Weights of a small transformer language model: 5799 steps.
Each number is 128 + 32 x the weight over its row's rms, rounded and kept within 0 to 255. Layers, rows and columns count from 0. Numbers have three digits each. The size before them is the row's rms in percent of the matrix's.

# k: layer 6 attention key, 256x256, rms 0.101, rows 129-181, columns 128-255
# q: layer 6 attention query, 256x256, rms 0.0986, rows 130-181, columns 128-255
k129 097:150084155109155107162110167107154084139134162164072082128077165080159136113165121146095091133108083098091178107112129180206146073133124103114115105128161190171122111102132141076112153151166089129109179135090079114151068148135173116132112152101134194179104106166153147098111104116116135136115177119157142114120151123101091120131164041124076146091138139177122132107132096107167169106063
q130 091:115111117146111123122121118111072196149116147140132125147105186105092124073112125124108117149193145166069150162126064154113104153142100146118057135155122140033128108157113143122072173207145083119077171076145092179171146142110093130115090145153159183148129138145155144119101134070093100180122108119145152068144066127108124147118123132148085198156129157139100182162137135057099125199126
k130 088:124105169129144141156081136116186074118104146140166182135178127154128112138121111091122155095073176151181076133140099110094138118104149125162155161082108094116132116158089147151194103156094117153105109152102105183170142124114184114156172079122178146166092143152109090142166136116149161132128129138090102184178173130122116153128168048126118127098172141127132109103112108095121129124115
q131 098:102072118145127105113134140153135160171093148132056107118084153094149197132107119132182108073148084183113148093127126129126119095127107118082150083120132114108122159077134105148138198110144173167163148107142121198090163103131118121117125128099158168128152098152102073053109150134151083153085175134081113073078130171068168115121131141097181102126110090134178164104101144155105104098144
k131 087:127114089130090170165103177126104156177141095144155162143105153166121125110124131151104131115144096128128163177098175119120141162173120170116114117109186166139133161153105146124138131094135089089105116065185119127146128135140160138143149146159068100146141120077094143199080199095159142164121115135167109147105056108135153128087152125139079162137119174127107174160128135119167150127056
q132 103:053104137128111130145160089179224114131087170091101143140116179206114080082097156169152132121115160143063120054130114136166108145125105123144134111144123101106138162162104111167173131136143105123082114083182113150144113136153144134141119090119155085117083162104112048098103133167090089109157085127114155098131111110102158061180133177158118178072125134150100113118086179124112107108093
k132 095:150204116136119128126160165173128161169172056070149166141078109114174181176102202099096134160142116121156116115094083136175136076112156098094087115140079110201137124143146161126116109160166080161173102136129092128116145130068157116076125194133119199150101096161104152131102123155108103145085176085008129129198087151107154101075112099145146127115119119097141161081114049119141126141128
q133 101:098086185111103154106119139108153105146093149158118133080167109103146097159094127110162167149146140093127194047121119054130129157128081158169130119130141116115178104161095128130150190145161099149187127130120107111107131047132150122103156096091143131141093131131052117101132128095122106123195136159053146149151125132172112096112131169158121120097124114127152119142110111160145097095147
k133 097:109150102161103113131139089088157148116194105105199158136138121171145084151142139112156194123095136135126079116125128129123160101074137151131176125067070098040114134155052102146135164132178133140106148121155152085093120134113124078133110154205131120202152097126149166133161080108089077092120119127117093097122116117113137157129156129136105181098127141172113101102187087099155126163107
q134 108:150127122134161158104060154175133162095115092131171105111145083086113153182146119127122103126168099202179124155074044105136062115199127165080122112147144114154201116128054122118150171094134085166121157126118076181144164152096126112129074132131115177132137111082099128110122100133145184121170129138059094124118152170151112162079109139150103119149131063133147135117168112100135132140115
k134 095:114105160137152101159088116112107096152172099130126066174133188146144112080155131108107157131104102116129129144160175101119185142175174066094096131108173116084131157165122117123134154107162100149100205178175093151125192140147185136146080162091076145149115173195178099160190119155148140116105103122164157154111134165140142098140116065170137121087186165110134081103127155118136113124176
q135 097:125083142136132114143139106172196130136124101132161103112142179154144134107165100168098117122116095136153107075113145141164149164078109141175135097185114056181161139128166105112142129119176091147149090122127111136084118116135139152149074090182127105145088144124170155162140093129129110115152108052154149162098118111099162102105076164078127075126103148143140165149110145095114163128128
k135 093:096117165110113108111129193093129148095093136158156137072106191153144127134127157159043083150144104172117149144159146102156138138120155131098194128131163158145129117108079130144138132199124115095084145206137176069104164100079164126141055145102096147096113134125168152159127132075127121085104119124155097099134114130076082060164139178145104112133113036106103073127176119116120118119125
q136 094:142170063133192163113141061108092113161166132120135182146114161133102158110099165114171148116127122093053157070139065113152104146153173098093138155156083174097147154152108132140151127145156179116130097088124118100156151163148133058116158063114162171166157099167155102135125138116091070074154158066087171084124124100081117139137114150150142113126129156133136147076159133144137159147089
k136 089:134101129147098087129107105107152090133087131162115084120163109219111169150082101145125146156071092123092073093153144155141135105120184147181162172095077100118118123164096100108163164159122134140123090112158146157172152099107146165200149129157159123098161107099092132117108145094094112156107134113168120134097135129188136174172105085115122141173111118127144060147165139102103121143170
q137 106:121103110069076129166107150110159123108123176126140116113132140162140111139102161091121141135116177101070168139171155143159241116107132123151062223119078140113136154190145054153115104123140192124066128130154124165096180148103093186091140095147064134122131072204122121071142123109127116128093117138092182145119133117124140115181140183186174154129122157112108148088188146140097143070112
k137 093:102162113110130086149099126114115140127110155123121152126091134165221128105100124128199133122057188099143155134129101108114133189126145079094125177184153145111115059106084112197152143123154106147150101117143198103096118183147138135137116084052128091130150129068173131153114075141151192183095148112090104138167080131136154149097142144108176170120098115111149113078150152156129125163156
q138 092:094142171136109131096124167143157177214095186175098109126118131168126109100166126132128077122162119139153146128069150123150172145142133138138171082153113056143188112105130100105157177197112145122058111157107053156171132092125168184139123072131127129080116133128059101142097147153190168142114131138133123107094104150126123137093108104154150154074139131149109175198094128119105161104141
k138 085:115170132144147104172129103140100099096163118089120161146126183158158135181095145108173133142101118116103074153186110138090138131128118115205055161128063119072109087167138136099096147100175142104114111179168201117122113159169151162165218116154114151177134062180169085161109141159172102122102125128155142158156109117092136116127081174103184089107076137110105081094194145158099154141126
q139 085:112102097075187129036087162141113186144111118167130121094146072126109185083176101082094179107085120114169115080093112169119114105111164146022180160146157117166097114126156119144128119107149158107140139097092121157064161162134095146044146146182086170095113118131104084139148137118095182158084154175115131148138127142119134149082096089144109129150138087096162113119127105116096113113126
k139 088:144071106112197154163152077149089172172185111161103099150127138078174126084122130152114127149186132122104124168114081099151104180182129084123089098155174101124050068105129126123104077164111178180098152141151095193127148130143126114191084164094159144114122095128173164162188174131108115074099136102171116066114097126138151152103132107101099129085120161111093115111126107127101173104077
q140 095:128153097129174130140143183161123158125137174129212102122105176127130142061120159112098117131133150138107150136100091076147116141156139121120145104151022167116122169151107149137164126161180153107144095114122092138118167083143160093129149123136143079136102126117061080171092164106067085116136153134118146142082139092120105182132099122149149181156168094133134098166115085106142126134177
k140 092:108097103174151173153103107083138179124154185120124121165149173205111110107156110104087175123091135150061127122129108138106149199092176122124071165096153157134219184179104115143138123159157167120114107162076178087149115135128123127127103058136118138128154135126162101149136157087111097138065117063150134113131144120121092123088084164123143136164127146110173071102094154145152158168205
q141 089:116109073094114162155180124160121138110120111103116138112095140085193108089085108241160185153112138131144171095121104124112120105082158150088090160170120106107162129153080083162106073091157107160159162144109184143098131144097134178203153154173103098028164137142129107129144133178160105138149113104128096101141144120095171144184126144167078140071127084067138126123115164150073122080142
k141 085:107118127139162103161138122068096149158097140112124101115136083096117137154117186113112063145100158166143132071095144113124157171097127096153068129088112141195137134067128137149110071221113088141137122092102081158112176052129090126065132153129201164170143161104119113148137069139078117154141117155108190091163086133108134142126052176097127070114124097160157100104117099087150131107125
q142 091:126091104150100124105071118139114102130119108174111160168111103198126096107161133078163103128096152099143136179173168115093157169140127094096114089160082158118079101132164133130146101175067167132127083107153178158125127152150159088091144152149119132169108075149149100133098167144151026106177158153150159120103138170127100158184117121083179159130101120169135154146123164175142166115150
k142 087:170113107120116159122142113166158121056146095143101156160144150110136130163146118103060131155164149182132037088131188146178101157119126177116128143093118062084155096123157147138129140144089116095124112140108182110193140112154138134159174095188068149112106161153124076132138127159175187116209099126145173155092086180157063143130118132096126166142129089099110113198164095146097108150175
q143 100:108162119139152147157168115045147097174167120075125149137086097088135108098056119180128163100120109103094098106130136189116122165118126091137131143132158174130126143162109124102118102152125133103128132144149095116094085167150145191124134102110076144115172107153177146154158128098162031068067130140177118096147165104077116140188102130122159079094104112182124150139120128131153123186106
k143 096:086116109102164143083102123163116162126054132114118102096167167137157185183086116191148096097117130127108081066115108115135095093081139148106072136151117085113088163111204139186061140195113177151182101103134128072145109090127092123144082168057137125155089178128118113081105126144079094126138130167098162136143133156158093132178180117154128156138106153152183082114129160089176111114216
q144 094:080105115138164125113134180047093151140141205174135115103155142120153126170126185107114180150159112180156154069172134117062141085085122106136068138088134132157134071119143190109151132131105162088095207105132131078123135138124131151154188133138090166137171094116184068156117141132180197160154165039171132167123144136191156092102053120108068120140112156131141152177107087077154125107158
k144 091:088084158179080121083168131122186106145159145129125154074116131133113114114178058115122126101147140093132132136128075139134126140103140169124095186218191181105103173129114098147130153137069135097133125156118149139131171154111149133171132129106137058150084076186158089170171105084075116142142125165159163113137145123097122176103111044169149153107121111132137130102126123105120161130098
q145 097:089129142164088162139134100116116119084158081134099149100184123154156098162098132152038108091102162129168113094138178132096180120062137105091167157147063089037057112121182078138113135069138101163158117152136099139107079151158105172160124127083113105137110169129125164103163113137082150165109189089126103155112111149060177128165136149186150163148125163121116144087140168106125095105074
k145 088:122153127053103121100113143142075137096089088128098189121171120127099145125178097146131110175089139112152136107158129137063095076104091117172167162144113136177118153111114129124134168108139083119128098166134097108123158151110182102138126132097195131167089099137128110129135176117130117100122103158153163141165158110121139095087081099160157093165109056132093190124150154112149138134153
q146 093:126139102099096143199098172163074153139126141097102193126120099102052132115175127088123123118108137105167052132132111087162143113085042187099131115055168110115144094092137080147154146135121102132116111096151132140104163159108096162152094090168136199125103157140113117117110076158184085163082158119132140140081162130135113192148125115123076171110163162129128140097183069146158119106184
k146 089:088089171102106098124056168160099108147162128163171099115089119074129161129089099131154119120150077077134170145139169133179146126100178128114091137108158127194095138123146096106146128130137103153096121156102105180138129135121175161139143153088166127134053123076142183102132180117145076140123084166152127109095105076131124185156092171151121095144125080082082095163154169169089109148131
q147 094:118152171113135107097122088081094138175127096127171088119122135117144141124139158073119108115120185110169129108114079116123139163156106057163076152149148152103124157148129145158099122072076095133140145132152099116137226121152115085082179185153097123097146090123142153151186160125125085090153158167026139129110171125118135115141185102104154053091093080150121172123118103145134122166142
k147 096:147077036197125076110127174156122149098164083133185137180079101084084121104155181170196146137122104180137090193125079110095169052162144156168162088114184137106109133151075187153120139131130106149099143147112072119134141168120135087155108149107107110127157176120161058156140115115163194152137133122126136108096141158138093138133134112100167119125171164100145146123137088106132117067125
q148 096:147102166174117123096138189100135114128185097128181097115166032143142166172087076147164133138144156072102086091092131128114082117132139129064150140169168143162144196148130154100144118114133110115113110209061119155199112173130114127092091170159108188140048121104131068168195118113149146125202132115122103123107124084161118137150080081118188133114134117131133107145111078169091113151157
k148 100:108096146107116137133158113081134167097118137113115111129198167088116101188102134112112050072098130146129150068113068188130109159144101125148102119162085114099148131089151114134144074150098157139103140075174176130086110085141187106162090078098109147120149174144192138086115083168143114075094142168064192108128161118111163150125150143102098161109101118130119122061081111117201166132145
q149 098:200135140099142050088114129184125125157135116116099131175143135138143112134085141149207155110124140183102146122133136124107123126125126093198181148154144130135199130079073088091106153134121125129123061136212139089108137130130151167112072158133093144084140124122083152104142093149099117128146080125153134092114146160120100173159118187169101136096089161145176119141108095142105114145061
k149 087:104080109153104139104134081170169118144238102136164131032087133178105106132070111104107134125109138068120056112106153132094125132148083196094134124092066118171135151143178090130084143170146123139167161104143089139103137123180166169154112097139130119136185132142146116137111071072104102121142152147105143158153098169125162054102125137109169129112079132095140197111129131133117078145154
q150 091:137147108132135118121133063123187123146135150150130133187079188155173120124125108078139157178037101198126125093085196117182158143142152162089156110119122142172156169081067059107138157152132172132078164128128189119142092124085122158162046116085114140093134119178184157141116121095145132113108156117124156139168098138103093147121103092166126127120106133135144129106094110105128060156094
k150 094:144066136115110146169172110154140142076124132120183153135145090170136128208106116092087158074122140094138089071139098165124114142157156137141144209137097185163127081110157140081166152152093107054126096128189169108097149136111116150156185109167095053122191149087157092162125140111112153132099061123024136152090110099133132182124147140117155156161102096143095100123132129050098099053157
q151 092:146075115095107101162187147173121107098151108135089132113079068073071112176084119115130155144111153140133092150170149155174178109118121096121143124146116119171149094122124124137173161082123115102091136080129181145125160178113093105099149186154088161116135084176128164142175170136136153151129090190226154211163123132161053101121093128097101126149118142149107088088138151140118069166135
k151 093:201166125169177131107146066143120155159084113143142092136077145097134134136155124178127114105109150089183152101109113140096082113132130130088097108098163118143089065085106106057167161135143163192170138184145168115127104163098132119147184117079129145179144106155116109112135127116110126118116119158116111111088083139113112072107184119172152125116110145132156140088135155136091162096132
q152 103:103128163092048109113112080078124150137147149155113152186136131154150103092112115126137148140106150112143092107162144115144148131076159152167102126099074102151135131133130122201094114116155046130138146146133188101070026153069117114096216093167106158161173166096103130130175111168181104139109177103132138151128130118099117110094156071168136112193154062079120140109114140113123149071162
k152 090:199127217117139092136101116084068124111132115069116081140129216062090092104126162145094148182193171097171164157129132131107135105113104153120098111131144126113125137099176129092150098131135163104141060181131138087128147096137114129118141149109153089106147105133158130112138125097100134082140081126109124139088087165164076152125128115163099082044093164152096092163157140094106111220110
q153 099:134050152143138106105127195143147123110088166138157181126099115135120096130160174087166155090091152183181079158096093108095122106160140091112116140090142124171157097108187133155131105131130165102135126137115139117107159142144121149181121160173202164140105146177096150134142093169173129152087112160164133102137154145100114142156107166135110128091123094100060163118158051116097125108123
k153 092:095140138102138153115082106164051145151135120076104140101125180132150133087107114122146152155167128145134157091151143212099110171139137157140134161105134079145120088132116171210096103108106189071124143092125096133163097153109116104056138132076110181145133173155136127128090108145083070163151135081133185122103159159118122168145076111116148119130081082165169170089150068144110054149142
q154 096:133190096115112143144121116144067079133116122130123119111119073122162191121159092131129129116090156082085164158101158118164149130113175080147132098104134148129142094169100096134110152103168123186150101166143126104167174209108147192105099067142080145105162166055141049146141156077082170117132112128124094122155095112116111099107128100162102196148117106098081158123194161097131128117079
k154 100:135134184122139048122119121135118164127169106130170116159115175070095132081149100106133220088107112109096128128158121134155117125130119150097120156076148138154161189107125160109116094125140081133035132111135133127166124131096103076086146134089182115114128154141172126145073145139178141123133134103092140137128123091146134104158142070085110095087181110120140204223161081111197084156130
q155 104:132169105082178080130117140118100077183154094180105171120141113167108178090088087214150100162145145086106096117128136099087074127120139132191112099137164186144075072153177098179114040108107127156143120102171142121177187155157112182145071115112159126147132155109093158155131106144145102136108187097143118204156118150115127128163089122131105149090114165110116200135135124146152210089146
k155 093:137143125123155133132069126177162084115083133095099092143161084061147158131149127032181215126159138130138087171166094144107113085114136159160105096144164065159170149164161115149121146127077137170125140171137132182151128125173081150182146105174121175190137132109107060130111157107081135111158052072051139134159110146120094122161147079096130137153105133161122109136122095140094081140174
q156 092:115104111135159065102145155121099106138107094173139088064136155075159138098142127205184146149146127140145162090135121123079148154084123184145144127139101117109115101167201142161181125091095104100177128118176181115106151092109139122148120120113159117116160124108076072118136161169201135102141171141130132107122133130186143165116052108167118115119093147080172105160057118153085161122118
k156 087:115124086164168070151109126172127130152158137124125128138103115163096167123138177079076065109130184158181124139103094077147041155126094155050173084137143142111144154086124161098108125071095148135141114105107135120154134125152179097179086131135104141170164117117172132163127147093118096048175054095112147131113128142162133132200106169126114196147158142153080123144061154108158106128146
q157 098:110111116098051174176140126150129130121140090202148132111173113121175070169175106115121174126133090113157147076100157144043097122132154119152150129146076112131076122101111117106095174111181138125141126173158153167130155172144113114101192183158120142126134131140128114122111147104107107098174145158106120107115189096095134137127095133076145163152070165109167143089144141114093125146172
k157 090:157139109102087131077163074101130171128112135135106109085113071148103166106152132162152114082053120139107113103110161194115125138120109115165118132057159042149144067165110114147181116151100152131114115149176184102116186155120112225150137112133101131096129189065109145095189080063171143122143139123149106121094155107123153132105181104134125125115158180098146121122140185069150142115116
q158 104:189101152112157079058136127152143096122178107091145185095126132034112124095127142157080105106133108093162167161101135110075062148186195141138130092147147148103120141116182161058127099130140106098173188103114082202103108094104144167144195124167146132100138135136123113118130163113109118197125164127113138111121109129125118162081176134128135177137106119106139112111153124117104124143142
k158 103:114153156115189102115162120107109151128165090113078140121094105104101078115172120110108096102137104089163109141080118122111089168184151173115149062114103166076174125157085158117117144091163153116142155105177157092110138131091145171165170195151129134117167136100136126160122086141088149084131113115189085116147171139136101118151119121140061095180142104118188148135166137127125203150133
q159 102:092115118097092115095155117184144106158122118166117071172139129150079149146134151093093099123150053091085181114067145117134112177157124091124117130175146104122170125115127058115129186159186096120095083144144087171102145118082068133114171055111131112099107148094125072144148128106108149108128134120112128131099200135163119118214172109105126148142135074113108142168182100083107110164114
k159 095:127102169046133154100114132142139162086140105151119138060092116204156088101049185181122136109130145178125124122099160157125107142103118123135090163112056136117099132132117137130182150151076117145207057152116179096120120112154082186117165083127140117079106124081118101114125132085068110153121089118090135096103121104125150120174098168190060080099162098116185142112195065114148157074123
q160 111:082197111101181182123115131091146111131127145104123082139150127154126145121170162102105185141118100096089150126150203133115105176106123130214115156113067129105099098143113111139119081167125145116103066112127129134170170163148147105155118081061078124108111170160163118120116182134104184150106078110108190067135117120092127096118119134126133145121162158101127086112125132109128108198107
k160 100:126148079121033125165089122116187162131102110118124162149145157124139119123117165101107127129089176085088151104126096161080109127087160075082113147099140203146090122116127128143121115121117133139153080167124164147108144171145124184132091100073103101112143145114152098091101105143138108179182108098104138114088140078108155132153125199118145121135068098137087139144093113127178131107148
q161 101:129081120124148085119116081082066080148085112178136134120139115140126090131105158102091107123143114166140166088131153077109084069135094103141112149109097151156126129189091174169179118175098175092123161127151111157192106107138187112093151120187122135094068151119154130087123140142164122112127190138092163103164134098128125121093165098093151150118096146152169127118104066136115117173144
k161 098:138109120088110150162156124135088042090190067125058107173173111092107091145170100167140116083146083121096113094166183177099090094113144091138101133136144080090148092139104120108151175146105164124189116130105101165184148116125132134054105088195095131181136156169128116141135136115091152089117114134148095118192106133171135130156177160111117105112177152142135105094103134126135137130105
q162 103:171123109128062153063116071067184090071134109106126114170155140105083103176154134144121205107112089138126154194146125129084138087130130108142159100114092169116108160130151108136133191100138176160128164119176194088100132143175156185159111132157141167135124140094187144115113101156112159115086176081135165143140131162179117059120120080060081161107105131102131092138181071120133101135146
k162 095:139140142138122107180107118144145116117090056137101102209106114134136154119107106137095143129123142116137112144100099149130144133178122157205150129198193174113218125124143124117167102059138082119089141156174167128182077166125109101127162155142095092098069130078141124068101100142129164164170088036125155100200145093152094126119091079085170138160111158107147142091105172178059157140099
q163 105:122146127123072109105106134128156137088175125111146177162108208164133144089145106107161088181164102128135143166129207131130140110115178035109112148160082149087126104117139080144218126160102123162123147164134162129124199087126100156116124143131146128132110093134148112109124123125108135098086137153127159126149164108134160111196142135149168125142046140123151109152169119141121151133136
k163 092:076126093122109146102144143138066028148143114142129121119147154071123141143149130093175120187086118163144183095116097143134132160164138062092138131120147198111197116113126150117095141126137153131129079105107078152150125097082177109068122131094149192116126103088107084077136123128172105117125131144147094135112078120157134130131141134145112104174217120195147167091147137137131123117142
q164 106:114095147159058142114164150117137107095171145154150089118102079124147165138098101115128074112113113160054113176111138161137203102068132144118151156175147097136182101114118090121117211100197082137135115140155137115166154154199103141090134075103124134154127176160087131117152152099094161157131105148128162090107076120192181100152162108135162137098125100145119141176107092144204079112117
k164 106:051155134135120142106099146183106149107124156106154149067152185139148097134122093165098107143092137181123138147174161108123113120136080101187107133153108065108133132112170153140108092131122072079076099124131183092110111160110094116168136138155122094139161117121158079092097118059157149109085106105093162203118138141130141169088148196118095121142081160101156118101133105151120115120138
q165 105:131154116128077086093157114170153183128126160094134077145103081147163131057149088100138170164108176113107157145130185126132139120091117086143108134106117129134122139182181073086119090193176107152148096109104177203114114174185144142151116155073125101127074154141178185167101158196114131098151181122112172096128129103166131114124136065102079084068161162155107133111142165160164130094141
k165 095:212078131115124113126148101173138113118072156076160179182200178147105096138139143141081189143112124150126097109101115178130064128145146158089128118147091122112169067103175100138103142121115135022139146135150150120146140123144134143157129138099103192150087117177162096105091150077114141130072178080130159074112154111163118124161159168146107129149130111153151105141089134116140095122105
q166 088:086113085084114149093158118151156106108054150088132154144130177139202105103108096104103177117083137158134149099122176167116169103127109092114130105186171120107125170128149145133178069203117142154113162159170079152093161149132155175109133098175102102165180147122104141118165087126120122149079119166099092071135106163179164131177142121083138196116089175173135140147115147110114115175090
k166 102:115096128155091095113133048121113179135172084117160155121085111199131106121151157140126141095115106104108141074111140112080176174106141191206132127119115122097132096211169073122118179151170119104120109137189166101192149167197140115123153110153049100120100172196115139153160108099081162138140117119155118207185104113069148157137094135132101119127092155165105130105148114135151137103136
q167 088:152093109193129098179074102108108092139111100102178144158177176129112091144122108101111110123075138138140130133111143130142165125128137107122135098141170156090181105054162192098085075122127158110082150124154197104151125142144134152112151173141129068102110152106128151121106138122092113096160150157151058110149069159079103172129120113106127129106094138145143091134145121173110176161147
k167 093:095113160129110161086138196126061101152112117116138138039118155121143109130070150116117120106072133125136131148197135168092151129023112076157032134124107128123092150164101044213094129167135136133179159141152157084101147177115113155101111154113102130112096144160106138116141145124106119118116113193106147193137186114088155126148132166141128092145119165165097083133193153174114140115119
q168 104:063141114141146095115157160162055120167172147175114065137102090153129095094127098161046158160076153130123127130108123116146137078080117184146137144168122140126120136185114118046181142110144158160109193090045092155131129107156170099136149103142164161152160148110147149115121085059123117134115096179122122120121155130123096131162142104103118123191127135129168098130127164149128156181186
k168 109:076089085140133193141122142109139127155133116113137114200176139119154138191163133187113119105111144135099168096090143165139104137196097082032161150152159158174183169139131168098163166095129128141153147175087079098092095092151100140147088092119152116142107112173099122098154129174146134116183155098190117092118155075118165115058116099141098167150151153095142165120106123077160119058162
q169 111:100145118131135156156146143085083183135173047099108124097093094114068186132177057088171106091114196186126113107090154117171139112134105137147178142139101117145185112123173145094113175060092115097146104131135146126119175140109151113115077199141085148132156082099119160148138116148123120127123197123167090180087134170133166108155155141150106168103064155114061133196089118153137088146134
k169 101:114146106123149078060148072215108075138088113092105158157107143127155124102118201121127074139114159045141083197102146148146076107128144083132144194113145096158127169113153111121130128185087179141110083139135109173165081112125144154176123135158182109118072101145096082103130058168099104133130080167122134158145088119102127109131093134167112114154151107138152153160123155124113100145161
q170 105:151144101094126152139163122071083177129176060142166147093100131111104093102114105128172099133130112120174134145141078090133096136145139150192145156127161125121143121155199090187125091146150204166137089160170163093098121114143109191153112117158083045162135155097167185138123163129132159144147152125130106181147114123148160101116142178114109153079151193142140103096092073102103111060094
k170 095:134146199047136090098129185139132182158138121096135204181126091100146169133149095178131110130090144131128082120137104112076106104113117168124099098173198115133084111099121085115096169113100083123160153162119133102186105129107146124100164117163190127151097097166131113150149154129102072096101135147158142079064140232157138114116099138169123111128114120134078135075092185173111076140132
q171 100:154173152119172143118093129095133104109167095139145115157148133136102067101119096131128088142093128188159227122066128117140141114186101174105106125191172100108166124078126153115140154152104106104128176117131119124165177155081147090079148125067167090135122132140181082198141110082145097169212145149155065128096148136151180117185065137083161164107151160105209139139140185113112100114087
k171 096:105132120147147158180103162174108188124093091133119157159209116118123135164104107101116114110106111180125203131121073108149094175161110153143141067114130172150125127179096142123177184136057139149085112153100102109160103069102144080151093155135204100085102122089123109141086103120082180092135153133161121179130124074113123104094174146139099108123168144126109136111130133142167073103135
q172 104:144170161130156152171111153128100128144185084133130090110118087115163174128129086122088106134130135170142137127194061162100169157168098129103145130165160107173107119149135120104073096141122136111108173139152127077111156087142133168114108149138137199113065175068141142116161165152107085143114145090118110113131118067146186103095160076102124136128096218167118149167117138136088122156102
k172 096:128111149086116141089169116146121113127063092172073158142104139091155118150148138116159131117118076131125090139177092185194073106097129129132115122177164106132139121120153086103156140130221168105116096144094157123131110183140061044177069095177122102164170116099114066139145147109172111161105150121110068168138096150123098107135129115122191131119120142084111124074099154145140147146200
q173 107:165066075190079124194132169124081151141124153142161099164114143082102141158173152112093141099141136176091124146128089168074130166124163156172111074130107084144174148106147171171076135081190130092114120060117117143148133148101139099098133171115148109144119185102114120190081147101120137146069099092088164116145112109065117110080117156078112108114165166105175190156129170086193138086075
k173 101:127170103121138110154137079094133127115160112103123134096093141159149159116087120120135140113119114059125184126151118173095163138137176118129165063068222139152039078162139125105172157130097103149146128083104176088095157161095103176136146116119100128117133127136130122132070054174137100145143086104110155112135169107116140132132075143158176104112182146118096124105078171174107107104151
q174 103:190050076096097102136102059087172103152100138139143113139131068136115113158173111141152119145108124067120135160116144153141116159134123060147126119139089194155149127193172153129129132112133087088150148130111120153091130101083164123161095111109124117180112164124119135147120107151099080171142131152149126130140138175085163110136166143172140142067127158113068200190115148130064157143123
k174 099:098135180140137150173102111147174151058087157120114152155132148120147075086137159144122155135095123125150074134118092137148158148102139129141099088119108153178174150063112144106127140157118144132118141133120153093175125135172155088144083067129094159081139135111188101081122133091104124138143133204097140103202155073138129109107108077112119128134123121168137149106164100131144114112154
q175 102:129177134128171140067143087074156174104118079130101140150185073136127090197126142132095186157122144175130130127127141119066119092121130094146135116154129183055073104104156206070120119131094137099119114125122088118127159117111083128150110202129086135164161158133156123144171093165071129163121194103161100103132087150189138170161187107059129118071116132157140118160094105122144088153177
k175 094:086127085118146189123147155113146133145141131150129102144153097170130091120127116105133131136115076099123093121117114095082121206128151080197151195135120102127199136189151068090136116133146122129169182169131113100155178122156109060146101171075131129118147107166078200095082082104139230116153098161084187167079151152108115133140099102111141129193113139187149189081106121139130112121107
q176 101:123139167116150117162125110132208094147115103143077120144174076116095098180132110124144077106166134084126142150142135122080116072121195123124119108164155142151144079117114155100151180093162137120096087111178099083129164166113097103161122170132175141131154155097125141072112150139181131106101137189117097136138140142146125110073109120107136137112101152094128102068190131198181123123117
k176 097:134127145122090133120123124187150121126092091088097120168176124170158111069111121173087117114051070098150080118149118119106179134109052116157139148121139062051105136124131134083145113136147151095172169152118149129122149150176099166123131156084128100115070180142142042150172091059111115101072105131125105139163123112126089067174198136130099191124091120148140133098109134153158134102145
q177 115:102143136094145161050090118148184076102140166120066104107132107096115152155104116147131198133079115113097126115124117135121142128151143089117093098161087177103120114090173133134156128129156078086134107069097174119139094176153112092065122028075107104115149170117088078099168141113118078121134137114141139183137177111115081112106097078182088136112154150118185126124163127128111206125104
k177 099:112064146172096187185118096104134165151131122151161142122108154161153117181175087152109100119143154137130119136171190122153095108171184136065155086183087072133167202110129240156129156168107092174115081084139141118138121109100093138133112171152127119063144145084126086146123124101107107110130091093117090175137191110103066095137106046166166103101165144115161059099181133147111108149112
q178 102:083139122147102119141143114138124115091135094122088188169080104140081125064095117114156142171147106121125111097150164122183119132136103104148128120129109050154150143159114125147113140060171101137105182139090183127193176091108178052122117086135117182142151095111149122107070186136171134113110105138165178129150089132140102138164104094106136151150143133089087105163079129116093104129097
k178 100:063191153122138117118116147140182129094103131141170158159121111161134091146072115174198114143129128169165119097114098113093161147159197186146172170152087078145116130116053145087160043126147128172107151117143110101095137160127160097107164106137119079119133142130137169117116133121079114125102127177160118076058068170109174197070099139168156158154098096181121113097108112167136144119141
q179 110:170128117109109178086094104099171111145110180163086131100173139112135174139164129104125185180096139131122128150098135091157189118128089158173083177128094130138070149107139138119091080136128132094105046060106048107119089133095142152107163097136135125117168128192107088120101119114101112174160154083106120106197081092133145124101162094127159112179115089169156173083105108116168091086126
k179 096:116131183177092117175149158088148161158098141127127141091107089172142117151095128137182073162124108100079174158097149171119152101074139060190150145104111146117111052164126134112079073145088125103117126156235167100129170146139110125087122131164158117183115104138092104117137146162095106124117148084137160084096141125137127118095180153110165133136145208051162097201084140143122155102100
q180 108:151132097165111132154149076129083149128103086125103123139144095087155158099128157136178115176130126150174112096095157118102109140124061146199148111064114118066129113134098142149107084155157039107112124118092170142128113171154140088167116108098104139135106110147141117116202144110123117140170093083123090165139071168131176106128081080158145135160124151160101183127140152179063119128101
k180 098:093062117084077092076155105112103174228142125104095132171168193157118150132111149117069089166055098127112132096171128188120132096124151121119101183117184093185117130091109139134173160081081139162124152133137137153120104095125117150127100094148124071080111095109132180141065125111102129090124105158176150089111095108131131157186175142105159132124189144105125157141082086055177087166161
q181 109:150139144126125149113129121063177184077148183100117161128151074133172119187074109136109169066083156112056161125140148150105132172111134141142129094140099146092113146182133100157114088180155146117118093130112173161155165194137131153113145148131141097107132137118133102146109103117136193096068138170091145123142143112170128119141128110157118126142126142185176144083072148136115115105155
k181 096:112155132138187093158110190173129101205118112164097096087175118166155139107133134106092124103158154157163179138133094152146119136126127194099111067109176147142052097125126086070143124143100094121102112112085106169146111071110134134146094108082215127079147126180082115123139127236111156114073180116133161142126132159096121098165131169084087151122194100077128108119147091095158065120111